Part of a small language model's weights.
Size: 8 layers, 3 heads of 32, vocabulary 2048, 2.03M parameters.
Architecture: tied embeddings, normalized queries and keys, some layers without attention, local attention windows, shifted keys, gated attention, value embeddings, an embedding shortcut, skips across layers, capped logits.
Training: a variant of Adam for these matrices, 137M tokens, 4475 steps.
Each number is 200 + 40 x the weight over its row's rms, rounded and kept within 0 to 999. Layers, rows and columns count from 0. The size before them is the row's rms in percent of the matrix's.

# layer 3 MLP up, 384x96, rms 0.0884, rows 367-383, columns 0-95
091,200,219,172,175,191,204,202,219,191,263,214,159,252,210,297,166,198,129,268,167,230,234,182,163,161,196,179,164,213,271,212,229,229,208,250,190,129,180,308,148,207,232,235,191,250,141,187,104,185,200,196,260,263,176,168,196,186,220,199,177,217,241,151,224,213,263,224,214,191,198,235,198,173,169,265,138,217,199,200,208,209,144,70,182,234,145,185,242,185,243,196,248,232,151,176,210
102,271,148,170,276,235,214,200,208,202,200,250,159,175,222,247,234,191,248,190,201,202,179,253,254,253,132,140,209,204,152,258,234,136,197,121,229,200,188,209,268,174,229,205,216,233,185,251,222,216,217,167,198,299,230,162,124,208,198,190,281,165,168,218,219,229,205,156,147,135,152,235,235,228,149,162,193,182,159,239,210,203,183,132,168,261,224,218,245,184,229,122,185,235,152,250,243
111,171,289,245,149,188,194,176,234,185,203,229,203,214,215,155,189,199,180,202,152,174,263,248,193,186,170,173,174,171,204,242,195,188,279,107,192,131,227,269,247,276,169,269,178,177,199,162,237,226,190,164,205,237,170,146,239,213,188,171,208,209,226,155,238,184,172,267,139,128,217,223,182,226,245,250,186,251,215,286,150,209,190,197,169,268,202,184,280,149,174,110,223,190,215,152,157
107,160,246,190,180,161,234,237,200,207,145,163,178,156,222,159,151,258,226,245,128,162,237,223,174,170,186,150,219,251,254,256,157,194,195,220,169,148,160,213,189,267,178,192,207,191,166,215,143,258,205,179,245,219,271,78,192,134,279,164,264,207,217,175,213,188,269,202,249,211,161,199,257,152,241,253,203,225,101,225,255,226,266,172,215,198,180,229,248,218,194,221,187,184,183,203,175
102,197,220,249,258,177,220,196,204,211,192,142,268,218,219,208,158,175,202,243,90,219,216,207,139,165,196,172,281,203,200,240,206,232,213,264,151,221,195,227,193,179,161,214,123,192,152,215,225,172,193,245,138,212,197,203,201,152,168,119,215,207,215,201,203,150,213,159,154,203,138,255,227,212,267,245,254,233,191,287,225,238,148,183,207,200,202,243,284,173,281,132,248,133,175,220,146
107,234,199,213,181,171,164,275,279,155,198,284,277,175,193,230,249,167,190,279,210,250,184,154,202,203,177,237,213,214,191,173,197,197,223,235,233,200,146,189,223,271,248,181,189,194,178,187,122,218,226,181,177,215,149,216,152,214,255,152,213,198,191,156,220,145,274,178,116,212,151,319,164,144,139,133,204,214,188,185,215,171,144,188,198,137,171,207,154,191,207,234,260,230,167,245,220
097,216,263,233,181,277,149,148,192,192,161,150,203,122,255,237,154,168,195,227,181,193,181,193,237,159,204,181,187,264,201,160,192,155,189,233,252,238,228,293,154,283,222,211,174,213,216,198,227,206,214,186,164,182,225,154,208,197,164,192,161,222,271,179,234,194,220,101,222,175,267,237,253,197,170,256,185,228,218,194,231,195,160,150,228,146,73,107,198,213,204,193,208,250,220,202,151
107,241,208,183,206,227,242,135,134,158,219,293,222,185,203,224,184,178,246,193,223,163,201,225,174,251,199,155,231,194,146,202,214,178,160,154,149,229,191,163,196,215,288,146,171,164,213,178,256,168,216,250,129,256,174,163,173,122,268,233,148,185,290,158,268,173,224,225,189,196,129,209,199,210,137,209,263,203,166,230,216,176,222,225,247,200,122,258,223,181,224,151,250,154,194,262,189
121,161,255,242,207,134,128,200,218,171,194,248,167,202,195,166,172,227,310,231,140,277,178,225,197,254,168,238,188,218,195,223,160,152,195,192,162,213,225,197,250,226,218,170,176,151,193,267,277,209,209,249,131,255,213,220,205,195,237,244,169,237,168,157,203,199,253,205,180,131,127,283,198,130,204,232,161,242,202,194,196,186,205,196,121,201,146,212,169,145,240,189,169,223,144,120,170
109,184,210,179,149,205,268,183,248,124,172,194,178,214,302,126,131,175,215,185,136,208,130,163,222,180,102,199,212,211,144,147,193,251,234,160,194,213,181,253,233,192,252,216,228,143,200,229,253,216,220,224,200,203,190,201,267,265,232,162,213,223,233,133,213,270,234,198,226,161,197,260,196,111,167,173,295,175,160,223,247,199,208,167,167,227,178,146,178,143,199,208,223,180,199,217,213
089,252,241,128,213,252,122,180,214,185,156,236,156,199,272,243,211,145,182,283,189,225,145,196,266,209,153,178,187,242,184,149,223,219,194,225,285,234,260,240,209,196,246,194,231,229,207,171,207,183,173,173,184,205,208,160,158,160,180,188,247,193,255,123,245,196,207,210,212,67,144,219,194,108,201,207,154,176,203,192,259,227,204,245,173,167,210,195,217,173,216,124,201,185,201,145,140
096,150,178,132,158,191,161,205,233,160,164,327,117,162,240,228,266,163,218,258,158,243,235,178,212,213,184,168,184,250,206,231,195,133,246,199,257,146,231,184,174,217,241,220,188,230,182,216,216,275,182,205,258,200,238,180,195,176,238,197,167,186,221,191,142,211,126,129,223,80,177,183,257,263,219,178,145,218,158,174,234,202,222,201,228,180,246,233,202,194,200,139,216,194,255,207,166
121,222,181,149,207,227,157,223,265,127,213,201,129,151,204,197,269,223,190,209,163,167,173,229,272,194,184,151,165,252,227,254,193,189,197,151,195,119,192,299,204,253,223,133,171,200,202,208,227,244,218,181,202,228,203,176,121,239,240,159,183,214,209,175,272,229,247,260,193,184,142,211,135,166,254,161,181,190,183,142,201,272,157,182,196,278,172,159,267,210,163,268,229,194,237,186,164
101,170,237,220,136,179,204,214,297,198,176,241,250,213,185,254,123,231,231,164,237,240,183,247,227,229,164,152,191,210,163,168,254,234,212,255,269,180,193,263,211,199,188,185,228,193,183,195,251,198,203,188,197,238,218,196,194,142,145,173,235,278,192,180,137,171,181,193,241,184,164,183,181,144,222,128,230,198,206,188,260,166,220,121,265,227,168,223,228,101,216,212,256,314,197,219,133
096,215,189,159,229,248,256,232,235,209,205,217,281,219,311,200,213,205,225,237,179,242,185,178,247,182,206,149,208,206,212,227,214,160,214,179,196,246,218,163,267,201,205,185,128,217,153,253,224,187,190,182,186,182,181,191,196,167,261,102,253,216,140,190,180,213,206,217,160,208,47,178,199,148,202,147,186,276,141,158,262,211,208,174,186,195,230,181,249,170,242,196,197,220,132,158,125
103,179,191,183,247,201,220,235,241,161,230,198,220,217,266,226,208,82,287,267,149,227,183,168,264,208,186,229,165,226,201,221,172,216,209,166,174,218,202,162,230,179,194,166,197,166,214,256,212,156,244,221,198,237,214,172,175,237,182,159,251,166,253,163,209,155,205,105,130,192,111,226,172,215,176,116,202,226,136,276,231,200,227,208,235,206,237,224,267,189,174,147,279,162,201,183,122
101,179,177,215,238,184,193,183,221,141,193,166,189,171,186,174,171,195,229,235,187,209,166,134,163,243,175,196,163,214,91,167,202,178,168,210,192,122,156,190,180,298,157,185,203,192,167,219,200,254,253,318,144,194,177,162,233,214,192,225,172,201,283,248,259,235,149,193,223,240,204,275,233,196,230,242,168,212,253,211,194,198,222,108,252,238,117,247,213,185,225,198,219,197,108,232,207
# layer 3 MLP down (transposed), 384x96, rms 0.0884, rows 367-383, columns 0-95
083,168,172,193,208,177,226,182,223,229,271,229,173,266,286,181,257,174,147,166,188,236,164,130,232,173,216,167,224,221,221,197,202,252,254,238,157,131,219,247,255,148,203,219,235,177,110,205,108,225,203,265,168,194,174,227,186,162,203,185,147,103,197,254,232,178,228,199,157,230,144,133,157,188,194,183,198,153,300,171,231,200,199,198,204,243,195,216,226,207,235,153,194,248,208,279,168
101,129,202,224,151,207,221,155,206,227,180,238,195,175,253,167,165,218,228,146,250,146,135,293,181,179,167,159,242,170,190,176,161,153,199,207,154,254,192,171,218,170,234,224,188,230,250,242,138,200,115,247,235,235,204,190,189,181,179,229,244,268,180,173,217,151,170,231,245,184,260,202,201,154,280,161,200,173,146,196,184,177,298,147,288,229,289,226,233,190,213,244,168,221,153,223,190
113,170,254,204,145,173,212,256,247,164,242,169,221,230,197,175,177,126,275,162,278,205,249,130,198,187,214,198,159,175,186,123,207,153,221,160,167,216,198,186,168,256,218,185,266,236,217,185,205,148,207,265,177,215,192,166,244,187,174,228,250,197,244,284,239,178,157,176,167,203,230,178,160,258,195,137,127,181,241,188,228,153,128,169,232,252,169,253,258,166,200,210,227,106,265,198,207
110,238,207,215,110,207,183,209,235,239,222,232,208,178,223,248,227,240,199,108,250,200,221,266,216,278,199,153,192,232,171,215,192,146,221,160,187,202,229,119,219,208,185,231,135,209,187,174,186,149,227,119,169,194,153,199,188,201,245,193,245,284,177,245,139,169,201,307,209,196,202,194,156,160,257,125,151,252,215,141,218,176,199,192,192,144,188,206,243,100,212,254,192,238,200,247,191
104,225,252,204,130,224,176,224,175,237,172,286,170,195,211,227,160,207,218,204,272,120,199,212,208,106,226,275,187,211,230,226,162,177,220,272,171,140,245,230,199,125,214,239,224,193,152,210,216,246,139,224,242,176,210,199,189,209,198,217,243,184,199,152,209,163,210,182,192,119,182,175,195,246,230,207,230,207,178,185,236,76,228,180,179,141,278,230,231,121,211,291,181,193,220,163,226
105,213,147,187,214,133,205,159,195,196,170,219,205,206,173,254,208,287,199,205,95,146,192,229,170,213,197,218,217,298,182,216,175,277,247,124,251,140,206,187,227,253,154,199,141,241,187,229,174,175,128,193,205,206,187,226,208,296,211,195,100,242,208,212,212,181,223,162,201,279,261,138,173,233,179,248,222,204,185,208,260,203,174,223,205,164,225,205,116,184,247,246,169,230,190,185,172
105,233,185,147,226,179,108,143,284,247,216,168,220,220,156,227,199,172,259,252,262,179,205,168,193,196,235,202,200,170,230,218,177,215,196,183,251,187,159,230,165,117,147,212,282,204,232,190,222,215,210,192,184,172,211,250,251,296,199,119,152,126,148,200,173,177,249,143,221,258,167,174,201,260,166,247,259,236,210,194,252,237,200,205,203,195,157,174,152,238,144,159,255,171,143,165,218
104,182,173,195,197,245,131,189,232,179,187,172,181,171,206,172,187,205,224,165,241,171,254,186,208,207,189,176,232,194,207,213,226,203,292,157,243,210,265,174,139,207,275,240,278,214,302,209,202,190,163,245,160,151,146,211,186,205,134,246,232,223,219,235,191,238,114,199,159,221,238,203,104,207,225,208,148,163,174,224,78,191,236,139,234,134,256,202,253,192,190,229,208,183,167,249,164
114,221,206,210,253,225,147,193,222,257,169,243,198,260,154,202,171,244,164,204,206,238,236,169,201,179,196,261,140,175,177,158,208,179,220,156,212,227,176,209,245,215,97,233,169,170,348,195,188,178,127,186,260,196,147,215,202,228,177,232,158,205,248,253,162,143,149,205,171,127,220,252,250,223,138,186,217,167,271,183,143,241,256,212,237,186,169,221,154,244,159,174,185,206,147,171,188
115,179,243,148,198,64,214,208,258,234,220,156,191,117,179,172,199,148,179,205,255,178,165,166,203,249,212,181,205,244,197,209,194,251,190,157,230,258,198,209,162,193,173,166,177,234,215,202,213,158,186,168,230,171,264,176,176,256,139,228,167,174,182,156,244,270,190,233,234,124,250,208,248,284,132,197,228,172,138,248,191,151,198,238,246,175,162,265,184,158,211,267,174,265,214,241,196
095,168,198,261,228,218,139,237,242,226,165,259,218,255,237,213,201,265,207,236,202,191,234,247,172,115,183,210,91,188,241,202,177,245,175,235,214,157,203,222,189,159,190,188,224,266,214,135,246,244,210,207,197,96,131,177,202,230,115,227,227,185,187,188,158,159,152,166,225,212,205,141,244,216,176,306,124,183,157,190,230,169,168,215,193,174,272,155,220,217,234,206,210,254,185,162,191
102,222,216,228,180,143,178,239,187,159,166,190,187,182,206,156,244,153,110,229,183,166,219,174,174,168,223,238,319,201,164,205,194,175,222,219,163,271,209,241,199,242,191,232,137,201,256,207,233,244,210,176,168,181,109,227,228,217,274,262,223,147,261,265,129,159,188,160,239,226,221,116,242,240,251,181,199,137,197,165,202,179,245,143,261,189,225,175,174,219,185,188,212,268,188,206,141
123,209,257,246,162,262,197,256,353,242,148,188,205,211,204,240,187,193,221,132,210,174,213,183,166,271,171,215,167,202,176,164,185,190,187,182,114,179,218,221,181,167,174,199,140,276,195,230,124,249,244,115,133,201,196,168,212,246,178,211,221,228,139,182,215,180,161,273,196,233,268,153,233,160,171,150,279,228,209,176,207,194,181,209,168,221,236,205,222,220,201,224,214,227,196,139,158
095,230,181,235,246,231,211,129,190,248,243,220,217,206,162,205,182,241,176,165,225,184,170,174,222,293,236,237,222,179,248,145,238,222,224,201,182,195,194,202,161,179,230,302,203,242,228,107,171,158,268,209,172,178,195,166,256,195,205,211,118,166,138,192,118,108,239,246,270,168,217,176,261,213,160,195,234,178,191,269,223,182,203,141,128,216,184,154,174,184,133,191,223,200,197,230,143
101,154,202,173,205,248,167,228,233,271,244,232,275,192,215,247,205,211,259,203,245,210,109,202,210,121,233,187,153,224,163,218,164,184,157,192,225,186,207,157,173,158,229,240,181,197,126,159,181,199,212,196,278,212,249,169,198,232,163,242,173,171,213,173,218,184,234,109,168,197,268,160,166,207,218,294,228,201,238,159,197,182,180,287,122,187,145,128,148,219,208,220,220,176,130,222,262
106,201,150,131,181,270,182,203,202,221,228,197,243,198,236,188,166,134,258,207,182,107,165,214,223,271,160,247,194,213,196,213,202,201,165,157,168,146,250,217,236,154,194,163,152,268,139,262,162,111,175,165,247,139,219,208,151,208,212,241,256,148,155,196,235,133,263,218,228,156,174,193,206,238,236,135,184,253,193,234,244,254,260,149,231,194,181,166,276,199,247,211,201,172,213,202,173
097,214,203,162,210,205,187,232,167,222,267,233,184,193,180,258,190,238,192,182,190,155,212,196,164,160,240,216,244,220,253,230,162,232,182,168,165,195,246,172,209,173,112,206,209,203,173,103,212,206,132,155,166,239,212,129,278,177,113,242,180,259,198,119,199,136,222,161,281,253,211,223,210,236,245,204,170,148,314,134,208,161,278,186,207,176,219,184,188,205,217,222,224,250,163,236,196